Each number is 128 + 32 x the weight over its row's rms, rounded and kept within 0 to 255. Layers, rows and columns count from 0. Numbers have three digits each. The size before them is the row's rms in percent of the matrix's.

# up: layer 4 MLP up, 1024x256, rms 0.0889, rows 200-299, columns 128-191
# down: layer 4 MLP down (transposed), 1024x256, rms 0.0849, rows 200-299, columns 128-191
up200 090:174147101057090145092147134083042094123133127109112153183143059144139150122118118158132112106145188157081126115121094148125136052059094072121118118103115090119135125094100105106126158114095094
down200 089:103136097178121169190125136109193158150117171147132099121124188081135095117162124124128197119126093143114127138116177075090170214201206152133107165162180154147083150163191088153097103145111109
up201 102:157131065183068121137104137147098122107054134118124142119172100134219147178109107028114116120115217136135130163115140121174137180067132069131105119172095059167111125077108096103083146120110133
down201 102:154147125123140105097142137150158098112123138105135118153144165146122112118195128138104181140109103091109165071073210080085187094171124142117094098113082144153093197179160127127147094120117187
up202 097:079121138153123144105082064094145153127153114172164160144188091157162074091145202094151104176061145125158135109138134121124070147120086073134129145120146110187118146151150150091157131159071111
down202 098:108095136084124105127127125138173122186123172118106134060143089124105112150091063135093174126156105136123135152097116088060135130140102115112092107063134104188209138157114160101123139099102165
up203 100:151128121131128127222102086100124124120112145125121123126200116128115115109141123149076059103106199128138178122128136135105134149096106126165135182124158102097070113115153125122159148141097099
down203 099:110093133112118095097101129176133117191101136102183127095106134120170159110096125123128165090179089070145191091133152164193152121089162150095101104103159132110143125170165101137099091115112106
up204 094:152125150115134063111143110159155085143177164088133133091149152106177116117115123128130153110147117120161118132149121126095108113115088092168191183136111133149121135074150160116147173174153136
down204 095:122090074177197097170143159096135090070136129145132083196171111108156088122109140119123113137142114161191137141147156156218114155145109128099168090088096086085106111150074189113096136158100152
up205 102:170135163083111156109136083104086122152104094132130154184152079110145134103115089119068181088164093167066110125188184107149163125117130070097069154155125102122087134138173105123148124117094148
down205 103:144165056096110146161129122128147123191125181119104123172124133150113136140209158160107152126078130074113115148144144134139086158113144106112101130128143096105132119173131122076107161053157101
up206 107:145142140077098108113135127125187104090151135149141143130103096220129135097163114174110158145150126035137123096128080178151124199165112130095140140164149140096148124054125147128064152091107096
down206 105:108175118118123158183165144140103139186093124127160135074137134104140115083101112085134123126164153085123068127140146107142085107084135108137144082116106150103159096158097122113077105154125167
up207 096:122143187097117119167166072125106138104096180088163109087105110134174117133155083091159128150123139141170199127093076184116079113185089142152120168136110110167090118117119073115115132143097082
down207 099:147112184164170134091111139104167133149147134107122106099130086112187140106140166095108141101097142064135154108157110132136138124106168124098146130053138122087086128160081137114042132114095123
up208 084:105086118131100139147133108137114094173064069067102164164093103087127064125127125152166156140143129110104132122172147168177076109118147120181135172191130109083103130093190124105159125156086112
down208 091:178110100123156108122111113224154143111155075139140143174147164063135101149135114102050144112111156152092105095160124135100119136121118126139151149158183094125166137146138128132077111155165150
up209 106:119119092061108132093089126125149071107144127104081166077170140116185100118086150103194158165158127106192077173124118175128154101109110167161160121128201133157142150140148088128116099141133087
down209 109:161110081152127127166139186171139129130162061189165031061103150116148105194132118174089123081092086128110123123110182176189141136183094153190104187095165101098113115148071146084160082147137090
up210 101:140113117120175104099143077097115134127139148165110146109195067103146168135155104115161166134120130110131134125105095168085128109136162147131110163147192139181169117126174178106112138147142125
down210 104:149065178154101162144108153123160167168122110070142115199051160175130161142110160125113156171134074156092127146087129143131113115077167154185192162161137110124095131118157105161131162211133073
up211 094:097120077098146114090168089103203115198156192155146173103222081145150140123125178150065081099124077134156087142190127152150122150136106121125160140131123126113124097094151143118109151141167098
down211 097:147087139142138146166140137089078119123098129115088091128104196181088147138114082076115128089200152120189135120134086104213118176146131111049158128106180143129130119069067147171129160069103127
up212 108:182160103120125083136113116131115094128102095170137187123134187125137119102126157122181071134200168129154161152130064134086138135154159125103115120131091159131145124142162090109193111117064088
down212 109:201102095105093175136124149144115211102138089093079090125060114153125152119107119140103082112142118112113106116127201113089059100127106096144120162106135132092187131146114103099125156129148071
up213 110:152168092155117151124137108107125136111139106121112131145100105103126125155073129175065185102133081148087113123114050088146107133160126120077156131115199160129130114162128098116142150202073151
down213 109:112078093166078162098145190100135190150107110169061123138123114078107176176094177188141169107136131196082107157075123148190062120116108127178153191101122096091118134151146119091162135153211196
up214 093:125068189111114100104117096166076174150092079138151156106113075132149110150168091096145142105127104150121096121129072092111089126130181134090180135128089147180137165110135119092099115148075143
down214 096:174147162170117138154081065154097194143205117134191138143100100072147109167136128120116141093121110093151156097128106124107099165155150179114164148170119134096115141143156148200134124102095102
up215 092:121121165139128120142088095108127094078158147136145140100161105114159092139118063040119093137204106118096086198128153082121155085137110090134117104126137128095109143131124137124049136112153164
down215 096:168163113078120111149130074133117100124135135152169174179131144131113128151106088125149116092163133102154091138174083163119116147091104110174155094157146122119079194155198109165106118134157118
up216 106:165121142111139083155135133090149162148184084073105158143137106154120121155115137104100071170122135142156124116126100174099131150158075145118148172110177151089110098086192094115083092127128110
down216 101:138166122141114119095159116096091106145119113095106109142159173161101059183167084109158082120095154156140102131081151127130080149117143107162160092118134174102112073101135134118073132139141103
up217 103:075101096137150119112220113122102124143145102120119203123203098156133139115131220131101095082134155120153161157127107124139165133111094136091184119160193147082076095152175144116078088085178109
down217 105:134128095206101061150140161137180085170161126138167088202160114106150118108094187102100115131104132120089113130142103106140101120114081127142179124089135108118133094153065155108149156110182096
up218 109:084138144088157094068120140192155174157090116113128161141175116126160146109179097094099112140188171154130141137099135128085100133159149145158230084151165120157123078209125103088148118160137090
down218 106:127118114123088091132090127097102106120112136110155092104144116127150100157145165177161138124119120092115125168166031140142052131112116073100116110099120157089164149146119124120115167142051177
up219 087:098142140130184116109152114164131144159140109100174094118094147131137139125157148122116086162173157072165138135140121165162112135126108162121160144131122075111108146167171138089104119144128049
down219 095:116095110108128173107048013080037162064161104128117160116116113131156081092147172143139128174091132141120146132147139158117129083130090169090141139112104125082135132084148065114109119077128160
up220 106:164105171112094059117156133138102119107135088128149208182158179085172118107119127114114169146109114139142120152164140108113111153147127099172199182196121172156105162185169137139139093125110110
down220 114:121203087167118152124114108110119114120106171128126094041145125227108089194132098143060128129154155080181107157111100101165163163099139193122114117149098050126122145115070119135075164117041151
up221 106:195028133120119118133129136195135159142100178109092217118113119132112139119140108150175109143107148089159117112133104146124142117097151138095130161149108167084111158095178136080124126123149144
down221 104:196140081098108107122132173124147116139078133105178114120159098041091119177193102151096089095101162160112098150121138139108134122114163124138093147089071095094088164141084114142111134173128131
up222 104:116082118051109088140074098114139167142133086153154178060204203163169124104147135132145166140141092134147184092109089103145125110074085035121113128128114151117110199128115052084162127126138087
down222 102:116109137151153112110129065148132115135122134127129069180112128163152124173132090159140099105167125119142118116155099144016110144102162094069109120045109164070133166094094092090116148053195109
up223 106:088106120080174090147172132155187146132072087077143238154119137136100137148122124112142152124091173105099067148176144101131032129111121142158160163186153124051065121125122123108103127169114111
down223 104:106106081161148107120113161126131125129094086135084138155133142058076141133102089113155147067145172135147083154149176169081099103136155128090103136142186100147132101155119123183162099136140135
up224 104:138140083125120139150101136116175118174165111161145124090112153185112134114189072058118060138079180117153150116135087193125136104126095182138184124058104135121086122119132143113103090141132121
down224 106:090148092170103133146170136078118129118122098074137156128084077188080168161178144120101093108139086219128154152100155096215168062135124107132097142163115131157141111109052116106111100072120081
up225 030:151109125091091129176107040134098138157098122088149154085133120158105154119135161146127156135141126103141132153068154128079126137133103154141131119079130116103109149136151058092185109148166124
down225 029:120131150107147142147120110064137108150120170080151175129172137122117119117147173107166126142154202139119148083135132131089190061126151092123149206120097112154156074116149108221145134106156144
up226 104:124076123124078142098160141163163123126155125075157149144099115142104130137123120109167176174146135130085130138113150109071114114106139061140155171130155104077156157100141062115165128195147161
down226 103:123092111132152105100126180088137095138144116129184166123193106153132192089178161149161155158121115112116145120190133173150128101049149217133118172112148154158106226104049111187098129113113097
up227 103:210141140077116134149122105099158160154065125070116135145108128128172124135095131112117154127127097098095066159142118097168174078062095142081085123139134164071106163139187141123126140129112121
down227 103:107146101087110104044189066114136190153152135117113169160103175091128094139105129117107082131073115154121125150131127131101067175189150149121142130153117123150134085069103144129082147085141078
up228 096:114064106144100119208151096078152178124138096157066139139111132101174114120166157083085108155095083106168204131172127131132111118109128103135144163097111118154135141090166120105170153173175069
down228 097:138159159177128138175100087088158126100165108182157137178068128123072082145183182167096197131094116199169150055076118069156150175157155136122170122105155087139168145117140180139147119154181091
up229 093:163052113104136132109168129161126092092148188079179099132133145082089205135144117132160104098109090176139116100109076138101045124148146167165137201203137112104138109102123121127129131113066085
down229 098:116111144151076091111140166127131147089141112116130108194119134129142157173117186178137096167176115154161140164068137123091108080141136097145104053095117125157150113121161123166118093100155165
up230 107:129169046055118150154062111148136175165137098094127129122159134142113151135192117166165148153086114100150141103098140124141109131151155161182113123129178141129155131130126106118095145127097158
down230 107:162107197100092056129162154161105109078069197144103117118125161116094115133092069110045106144175119111157164134046161158151198068145124138141125128165070086106113078168092192141190124144141126
up231 105:176207133150115113116138112111128141135132131103120166096117164142116144146121192151058086089171104091153129146149122132154154199154077110161185221177156128136099108189159120113155111107093084
down231 105:142155155106037140159177094188172157113153147139121142131105187121118142172133110108146128097114138143089097109167144170099102166087138147135143111161067128115116150110120169146144084150152136
up232 104:103086127092171156153116135153085113165127134107114158133152131118191147143151165068178110147104138126173095084129095136177114122147163215178146099202139121107191097148128156081091126099155151
down232 107:155153142160131119151172117047109112160144120171086101098094079135110125163162150163161188101124104130122189107157129126120160141146144120162144127073163123121137116107129127155096120129213032
up233 104:124137140101137106137123121141081173095156115137109180129147101120134122084135112161062119117095154157059155178141161093124171109111139203079123153160162114089108113099100088123112168156117118
down233 103:126139151148119080131111152128123160142157165124125124104117077094119112153127167112083208087142020131147155135091128096159143097172117111128091096118156099161078098097110143134109182089104141
up234 087:125140150131133159145081100148072121127140142125148147143092066133181144118181144142076147163168147125088153089152115197092143122144165143164074168183132124176111151107139060106113144199175152
down234 092:104148149175182115162120070177093099030128125151120116140097088119170088164089120168096180146125141141072138158128158134120099102126171140145048097118099145171147130127081150158173099109099117
up235 097:138132109147059151209097108182123058142142152098168187083114153168112122148113109124087157127126089091159102180132125162120113092120119107101159091161122186106135142088127093121123123105130148
down235 096:114139140197057160123173121130068205151114135091125140152141142156115165161158192111159144123098112149125135144140119114152130164178136123103143094185159149181105151090213115160123078098132091
up236 102:112130076108089122171155149133136114121133142098153144125162144103163081113125074107160130162138144071154163078147133135183078116120119119098100169168119112125125089152084118090177070177187148
down236 100:133109132104179111055171166150132067103104128123100122156135112086116141140100133120132092153103147109106097180101084120166159138064108129159127175086124136129165133091071135149085129087129186
up237 105:138169152108126127179121112173082102138122116143171110110145072181145131102123131172139102146150137127171125088143184182155142157163129161149126109141141103138156159146132135081155128123114066
down237 107:073131160209084063093189128194162098146111135150109129102138123113121146131085159153085121086141158198099110122105096113085164096113092194138122118160153162082122132206132116161124204108110096
up238 096:071126118088137106118109126095130186200105137118075115102140136159151135064094130129106083130112095085153156125126162140145126099148137138138162131100124126074099154131106064106078071130161136
down238 096:144160146079133083120145178104074148137118082098173111081139119148093103125135122133142061103066155134133128118128188189073177148111109114072148082161117130125106080126164147156126141120154115
up239 100:137165150164058110131084092123137116146152133132201114152111112153115144099113121085121095116146068110181142143131112109118109160110164173166129105161117122072087178125170092100082125131103063
down239 098:141150161173060154131117193101151117154052102134142139156156201167155111141096109097133097124183154090126132111122189144135128157127119149127079126197159117130173087120092143119125114105117161
up240 104:109159170174141103156177139150130114097116111148069136077148138204096124176116144113113113093089110125144119124032132127140091176129100103169137147149163105111157132089101074106098091126129105
down240 105:152105150068089097088150146099143091168139093092091115116113101106076098084098234151112127153113158106122163108177103145109150119083136106134099153133153120158102120116127054112118123100091125
up241 090:152099162152159112153137103198116048109121095059126153126158195130162125120155138111131140127106108113133122095152137077142101136127171156083108199141147150136135098093078111132159119182041066
down241 092:121153108207162075094153128106175093068114103126082097154127132126157147162103118140144133099150077136143124149179077147086088106141077113062125117159154125121123098093094132114121185080082121
up242 095:151071114138132103114159113139099101075128105145134171098131157115161123125123160119102109113164162118157083112134156127103144133074107144164103167158144116152082114160168051109129076087151122
down242 093:168170126163126120083176159118129116140141114190113128112133108103070113095114115131157091118110150189144145102175123170122137181152127125137185161101088126193153100098072154099189193092150138
up243 108:159141150112103124123111100132121141138076145116169158181082146146176103104110132109153146166124134056102153095129129146141094147142097095141143120187170149146111193144151101101153103103096140
down243 098:089149180106118058096104136117131117103125145138175141139082131160187127083140108181162116102120106161093186176167100123093097072181150095131147120162121095082103142136120137125133154118111150
up244 106:137195101143129132094091131131137094188136110138094193102120092103117121107112135123155148117097104102111124084191108093117143101179165175236140139052092136171132151172183132074144119183123170
down244 105:133088184160156171188138070128184121115165106068049145104163129118198166123139113156087122101075124132095117087145176150078160106145102162156124150188072093101140099101090083149147156160121131
up245 099:209145133141125133112133103111082119117118109126084107188111109143109075145167134075159101111130147102157159130109113124126111130205118156159170110118152111136110141164089127091086132133201162
down245 101:143107087100097135073109148092106155136134092054165071176131089047121078118177148139137102154182104144079160153090111106087114134159155140132127134120150160114152178163090147117114158155188097
up246 110:126113065092097112111169119121073140104060150120133109155168135097205136118157189075170129140107097101139195128099148093163143180155159120190126128098143152185068167093172144110046107182126143
down246 107:164141147135122141155135082110092087136186129095174114136185116101115145094136136107096106123118121118094135154174140112129128126139094103173137166125074092101120156098073125124092133139147112
up247 099:142120090108113122080190086179070166132136127096182162088156121165156111116184136150110174111210124103082158177075107149139108149169113130113117106149130096108096133120123094128082110160127128
down247 101:120126116124180098159134164150168179097183105127128102107160077151143169131143177145114139101167042116122178155118174132194150123206083163166103129111105138140110125132072108103114110121132125
up248 091:173146134131099146162111147153059086108103086122145132154163127134119151046145149115104072125145058160142148154118164131140161120106119199190173125174186145123087118124125082108109126156168080
down248 094:117151091150149130117125077138151159142141178109072147104091129092077087153154155111082131102119158076113154065111171073058088105149149150174106127138188107156126131108121143193118179084142160
up249 034:134103129086125096186095061190094062147102090104146129115122126164145112060160121132085126130133127118148120137078100175160112083196121121153114161157152150164096145166191093047109063128091069
down249 036:049129142185135130149192183141125129138162113113144128077108148123071149139070137151144049129180097150150115119168152115106187114100113172120090161099123108134174171119146120111153149087092157
up250 085:162140126142118115121097050131109128147141087153080185139110112132191111174109116075132169149190134126155114177146128122124186093145079087129142087189161132194148138136144085143135058094192177
down250 088:109090139097137106121167104170116117096106127125186094092145145103113120110132123152100121090100167136097116103090108137151101139071162169174134153093108088102128111075133119163102156138074099
up251 105:163133067132093117115116121115116137137120117164136181116114092099100169141145133092150141160117082090182113152101129211130117142108067105132127104209125154150100141081166104121165112177081161
down251 101:179167132176149160125071104207118171107108132110124143165117158105137085105146165172157132142110117106112084077152175156207090113064111160094126099130142143132132189107129147103157134126037118
up252 102:151127112119163126109188120132120119127142118121117094159105111128104109115131081111150107133097145188127110103114113111124111114129124167143154151100160129132126104179091046100148161125124080
down252 101:066121184102074099132133078096144139152104135159107152140130102130146138181130132157122132111163142095119125147131109124147181105110097177167117146122137092121132081117109181118090078143158141
up253 105:204095077132124100181104064144182091136099119077098190104137093075133160102147093210070165116139162114089091075102166139104108120125145156114111145142173099129142133163144113120159159177122119
down253 102:141095118144179121151076063180117186105115128153098064138151098091112080121145093065170076089144111157129152104120123137117157138160124133142120136118115155096109140121111159138122066077172141
up254 099:214130064121092162180142100121139148164104123116229143092166190165118135137157139113088090131126102156137144063121153107078120155127097146081148148175174144159133124117123080106072113139114181
down254 097:105118101125111137094122142146163075172175154119162146173124156082056083171120167181100091149127114109095126091174115198143147142200118135124165145134149116080109079078129141115139098149131134
up255 094:120140135134062090138154127131113141124047126131179133111141096176141143111173100053075140152188127107108128173080121162162106143159132130162098146125179103101089128166150108116113105219112098
down255 098:137157105178133129135098091128140113112166098081151116208079138125140134113087145104114179096135151104147124175120068115112138135149077155096172142106123134109102118111143201118120172137128127
up256 099:118125108102079116140123116093130110080137143124079124151145069154135073115115120140113156145088111114125133135151132143104112109116128076150126191140110167098166144138199178083094139163160088
down256 104:157141110179145127123141145112140140086138162144131104152096155117076132124144118110084139145095105135115119169137177080157106129113128142113135102129109100138100124086194172151144144138130128
up257 091:109063113108145134175085072129101085114066136149141156114161112158120088120145150136131065095110137054142164162176155111151049135128097148130111127102170126144024141083148054104112137132100122
down257 098:131129091206152132112100160134176149143094157097162115125098162087092104109110098191135146126168109147113147180134156105179126133095128127082186055082156171119121110126098116179122086063130118
up258 092:174092142146150057129093108120125157076121103160122143103091139123134122130184159097121074127127116185200132175146102126144144106076147109153154169146171103116155151132165091103187159140101132
down258 095:088137149119137156096165093153062146141188108126156117170070078121054140153221128103098140184171086102130104080123162149088163131119153104112122090104130108138183119119148118112139132069087138
up259 109:149126111083130129182150083156082092095130117168106117142094181127080086083144132140117164140107146143144118107062168087079123169131134129122094151138163155124181151164170112097121083123128081
down259 109:132168110128151117113135149084127128130114131145147118101060167084143144141169128152129155147183078108086128137108144129172162176089172096162104173190162156157151128124144057143065119123171078
up260 104:125110063099077163082094142130128094124104114139109119082176122145137090177126129165124082140121110094147072119144080172083120164151102125112131112170121210140098167131166116110092140090167073
down260 104:125139089128113159137153147070087110162097109169133156148095165119122176102158103180210053071092047151135108140145111151131103104126112146148110179080118105138074162153048158152136148111102167
up261 093:121073080150123147177100064154122153104118083096109135122100123094121126104151162105115110088166108147123132168136152081168097177106104156198178177121214178048114118141126048100084151156108175
down261 096:136183162126107110112128128149161121176094146113120103112136159070092182117121134131135161145059120182075150093130131124127092128124156164134121122129089063136144146153082148188031161082160152
up262 104:166084118053105101177126111115094133161149134118185154118119150118207115141157080133057105125160041055048147108140136118138107208102087042153124096129172107106143132128097128109129118106161111
down262 102:100197144116122106145068162159091093144107082131145154116125094152184160106111115136089141088169138090103180132093080158151172118140122156109072153169103144173147163133134165063078177154105137
up263 106:140133130149079144145110083147048090188126185110093133148116109117124146146162107092131158087115093115147216131105128063107108171122108138136206118176113086135139126131179118078091133150098169
down263 106:143132141059127070149068134130198136174164103087135154134150125156072143104152157123144138162167107124145091114129132111141165116196181141147144190168132164170118129149117125181137184099164118
up264 098:131158106130103137131125122143159135096080099133127172136090122162154133117138158082107122190182149123095107154124108149124157101162143165118177101118114186113139168152104131079129190142142148
down264 099:099170163161139137106103096129097149125105160202133108122150085113155133142068092110120144163125163159149134113118112116099099119088134080176149087103058145133175097122128116163166133163150160
up265 045:125136100064105135143111097114078164111136104135146205135098150143157125105132164120123128132163104093103128124125107106102127193078098149138167159098181123133110210134174141096099131171121093
down265 043:138118187120084101130133085080209108155153146107094093108133117181140090126109154119113100104072084081165161094074163141147148149135175104131154116126115108102122161108090085135127109117137131
up266 107:152106169097129092144092089132104170091098125121111105127129082153161146072098133103129131107176185129075104134122141151124165113148116095063131116121157106100116173130151105122112145123100148
down266 104:120138105105114136186125138157137178098153129127134176130097185091131129112160091182137143087114175111156159146128072049107088165077139140169156163146141140064166180144160137126079146166120113
up267 097:203171112135080110155141115088147111120149143136111178150151182130162116138131142139098165151161178087141121084072085179164192122105110137122128121176142097137169201104181119116115104113157106
down267 097:124085135155228142105187118170168175153100129154121104109076098101153168130131125132161139101088159117124171120118152165071138121124097087105145123129118089160150113190109156137117167124088110
up268 096:142127112144161107195156129138071100114112128124146151098160104046146142109140202056103146095091118100083179174125109184106148093145139127199179142145151107082084146147120102121093148174144121
down268 099:105161155195133143133165196131133154151149128088123108129176163148083149116133173105135151134098126106119126129160134181108067134117153075123138119097137143145066124190088205108083150137128128
up269 100:091177068119153107165130081159137121069099157109061183156105104203071145105143162159149093082079116070178171129088162168131172115115131177132099157132167160099114146110119103115128122136135145
down269 102:116157149123033152097139129109120120158137158111131133129080101114121155134114128110068177164131173093081131156149159144156104112131134134188092082128084153152087152077125124111124155136123156
up270 104:142153183120179144119066037139142121154148099138203088139128097084127188137132163131115124158143112092147159128113135120087087190175109126168042104103191136111075125140168155103075145161079070
down270 101:144136132159139101084138148163103162167125168092109210135098077105103100090106106116112119135124158133160119113143123134157159164173148122109171137118076104187157100181099099156102108182059142
up271 091:122108143078130099169095114129121153126121091103113101125129128121126141152160141164135121158126107100105114108133125098073137106139099168127128094125113092101174154103129067130138148193144144
down271 090:161171142201083098123143109175109129163152185102164112167119194147142116073104163083046138169107205118140113137187174122135130125144158156112136143161110142157099111157175165120128152083128128
up272 102:111105150148081147155173075166099174082071093145115187138106102154154119089085141154139151124158059135097127162094139153085110145193131130132055123090196149083134114161113150104130101116133065
down272 102:167147178095135174127163135114108109077128131142138088128124086099136159104147123121096101129091152113188147118186108140063162140118154187149114184084117102166089148142158117204111131161135132
up273 108:188115103101092085171140117188070117122196128125112171162185098172126101106167104052136125138095153076132147089051121115120123109165083118154097176156110097163060199082099123105162085135109108
down273 106:139088109124189137123189140076138108137130123135135166146136116151107128123156137149174116133181123101114121111112087113073120120099136211142151089079169126141181121160131101147094185132144112
up274 084:153122136102153138181121097119123118116136108162102131129165071163129052067094117110147119085103149145165168079088083191140127159099069146118200140133189090120150134136144123102095135173112167
down274 093:167202145118134107140104118100170136124119109121142180169146083109160110148106051112137147152147176113138115144093133119146096134109179120121203185091127147078135122099103137164132153124077124
up275 094:115092133075126063094062101168102116171136078135127111181101106196115100171179181107077107134129178124091144136179103180127134156108170148124193234185148132105172204134146074083087104136108143
down275 094:095110098134115135143146113103099121105107136155118142119163206109160134142129126135153138153186118071134118178200133119106148089083185093093074158127093089173122107142139126130124094076130114
up276 110:206074119125147149116081093175123201179101090104147130196158129185109142129173110043168115108153097084086095143118102130132144101107132130166087146125108139173106124158129087129140113073122130
down276 106:144143156164131175104191100130150134134127108106138068107120110103069134088105186144168122132155165060177123122121081118180174191123116118108159145156120131162173150164075118172113157102099104
up277 105:153082105135117149134174120155127136124111123152107122127106128140137129120132073117195122148167112076170099124113122145142167159104101174135140135073194098166159173090119117124160105137128086
down277 103:151215158157135124118130141123093118113130159151079161132157158159144119130144084136126159134080173132122155105196158186081127124196170097122072086089135134116086085162142173127156129156164136
up278 102:136146121124115163160158103127129128185138096171163108185103087164121103148185152079140086117132109107102076151117119069080124161118111095165147156155154144157132167125222105097130109158126138
down278 101:172095173120135132111165123062185109119136108200153060064151129144132164148083105086132161133126098102136065106135159099138125207111136139179133133130110137126167080090178115184133148126155174
up279 092:129105161122129122100126062080076162209124094138105140153117069139156070184128178151166059147122128175135172158139067170097089175087177117174134076147170072062134130108153114105132146148156113
down279 098:187129137062141086186144143087128140166135189169129099079125145189094057102132095118130173084121131107107075102134127126124105120126120173099135065114164116180135083104130188192136143138131133
up280 097:181100127092114085197117127165075118172116117138177171171163119158129141168152114115171140131101137105170154079115140167154134105117104153111159137140178089184121120112102083110144120207128092
down280 096:102148102141139164148079083149092144094149155084145149155147182091087178104126155151155145163172149123111142121167119136176156124079128106115155181114124110129171073147110099089121150113162115
up281 104:135164120129130105122153125124069081180108161136157159091163170096100115141186160145149101099156068109110117083179122167089099198156112111099130194120138126148164102096211090076126122119096086
down281 103:086152109107055097151108131122120102147136122126156115111112046118118154117157104087148174171160144151127121111176128131189078099086057117128131102151119071041114192107195067158094126192180154
up282 105:093131140102133066139173132132138134099165146177104110094113074143102125154176155115144133163154096090084120160094114141162155151123094168094132188169130129127183165161116096087109116104115119
down282 104:150126160085180075127146086133126115137124190162104134086094180130161122151110085127122104142153122104180068117178118171115148106115141107164167141086126134109168165190074141154175095093121135
up283 095:164119112106162070144194115136111150114088105090129121123176089155136140087157150079146128139133086119137146078108143174073126110134079085094063132145209172067126137149122145107091080173129105
down283 095:118122159160100119104138149181152117154115190112093144138141142082140092117141116111099082184151117165135123068094146179198116097146108118097134139073133135144175056099161111142155150136151110
up284 099:137162189065096090123180117101133134136104084116155171160127095130184097140154091120101087152170111127102127134163102118037093149171146154182075144191118077133142087141111094138079121111133077
down284 096:156118044168155130113182130056116143171106108145145134124146145116177107117148119097137118049195112057111146075136098115166125152172148094115130150134142106141161116196124129203179110138078132
up285 107:152170119100092131115147104154100087127138114101167159161169152190159083150121104081128194131170096149213129145115084092086135171125118173152097176160109161143185146094203087109141114136113094
down285 106:145087142148133225094152176107181121106128203144142073164119135140132104139062104100147144102172105170057048113093125110113102079137145114138149170112066128125102139068160171163119154080132118
up286 111:106084115135111147115155112167108168132176158197191114043149177138224164088168180114117148143100105165140086154121118199104139083127127133197199108129083135151112117123134095101125115153166081
down286 109:107123152136094200143168138127122166156174179118142105160107122117144143056109110124144148147091056142103144138114166119157156169175132134083144138149093118100162150132195135156169145134076091
up287 107:091120072091085089082122107165095142183082157128118149108104173080149134071149147137092116098113183122109161103139111186129075111072151083134110156147148096127153110151133138120102122181139133
down287 108:155078146140085113120124175116135179092126073119164037138112116157134105089162083132185174150114076143167068154102142163124096200139159088152173107150116173177171125108105153061148133071147150
up288 100:147095120121155072192076085114098116102117139137116107145156150178192103125110170092160130172140130158130151186165117117131134171146125083113137118216130127167130081166096041107110071124138141
down288 102:114132172048116101136126148116095129094096138097111090155149125132095146159130095116166144103138108076085094108091137075115164185115099152133127124070111121142119165141121144074150125077137196
up289 101:135094111077100160224132124119132128108167177059120133140120144115147071069157151095122088134163172132143146098129162145047116161101099147103117187129091094065107110140118137121137167132130107
down289 097:099153169183128125162168172091143128144100109140078149135137098121110114140091083097117123165104086098117188151094093156126098132197157118149123147135131118124153101146090140239159089107174166
up290 098:175125120163114075136167127177097114164151116150130137137103181103153096145130107138167141135121160129156191104105182144156159126145143124156138199118127174164151150116187101112159059148148145
down290 099:178117126108157145140114192129090124168080149132180157177125063153125081173137124119107112043114121127129112126148121103123052195132151105116091103096112130172098141148151083128139166163078086
up291 109:141122135123095123090096087151115116089042138178129164133144120133153187134137180103176120130070108187084153126121154104154142124171128101150104132159110125124159145080090106064092123111058102
down291 112:103142180127132188124115115150180136163220137167139172051141113113136073150087114090138115185091094152130088189129145181133081131064109119093102164157140169048198132119130147125164136156137125
up292 102:107088116099092166078110102177138176148145163173115142109144102175151144139148130107165153164136118048154173132072181087129147128063065145104098123161154100138081113112140114101106080176151138
down292 103:157138178070139119134164165180099125103081123166104107149094162127112119119130116128092118081110090124141094123151103144162108105149112181175139065132161110074187063137090179159117122114110117
up293 101:192074119111137135165108069137084111094159110128127151072130148149094100165197152106111145140095140095187166090103088107124151113133117160080135148153192073132131188164114132106195162161089150
down293 106:157183153194147139128128095173148081141103138122082141108125132154109098136066144137118130144111098136114157155149114156103105138092056056120087138166093142093149139109046108169148092134082174
up294 110:128071063158114091166169103131088109079094097161149137112171105155112118101151129117128154123188088135095138149161126180141104105158118142182183115191184126075137153190089147116152161149088122
down294 108:143175110245116158071071147146180112139145162144086138122116154152076118124093136113152146121115104136059171113204109092085103088093155090115201102092147130121153108182081179040176146119112164
up295 105:121093111142176163140135094157115089115121114120119083115143047129140131075148125109115132113111138162106165177151147121045072162108131101147168143076146093153092109122148152120153113171089151
down295 105:148136099146156142121093110186133111086139146149161183089163117117130115067102102181154152113194173123127158114150148121123167146105094147157131174049148145170133093103198118111073173097126121
up296 091:157132142128169127122129086109083139155128130122096092165163111074142094140127125077116122163159153113143118163156123142026108110117143140177144160151110148150110102122080109107154146163114155
down296 097:089125119105125107129135132140110116154136133090095158092112166017117166127080148111122160097108134146104159107079174169172169126071160117124151131095163141159119137096077134200118170062183124
up297 104:148108115132099071140168137131090165128112122146152144118143154154163149174148140169081040149118111092103139127117094148127147100184123140179041116185097153074148137140154149112155114116171028
down297 108:134158132150111146122094104163082089105118186126121103098079168141125150148114106134104094140137155140149151113095113135112117165143098112135063083137097133140162105060145109146135165119149144
up298 114:142091134099076134099128127147100147163129079118142135129128137123215135078082119120154127085107137112142134178157076123167117156156100108124082168158143145160152100168152167089121147144126170
down298 113:075114108177194122107188116134130073076092130166129167153143152139164106166129118119121131117095148190095124111090102063119122084158148136096144102126122079093153111148118156107104158069086120
up299 115:211141087075116091120135121180095148121108139108183204106183114167104139090150130115118087117121090076168169120098130101129106152119069134160190078151183121157095135190147086068143076172084139
down299 108:079149064106187134124160174178122183122086138179142146154143153074103097086146147136132091111122078163151159175154099148130075128126106072133186106105113114123108136079146210141137117144087140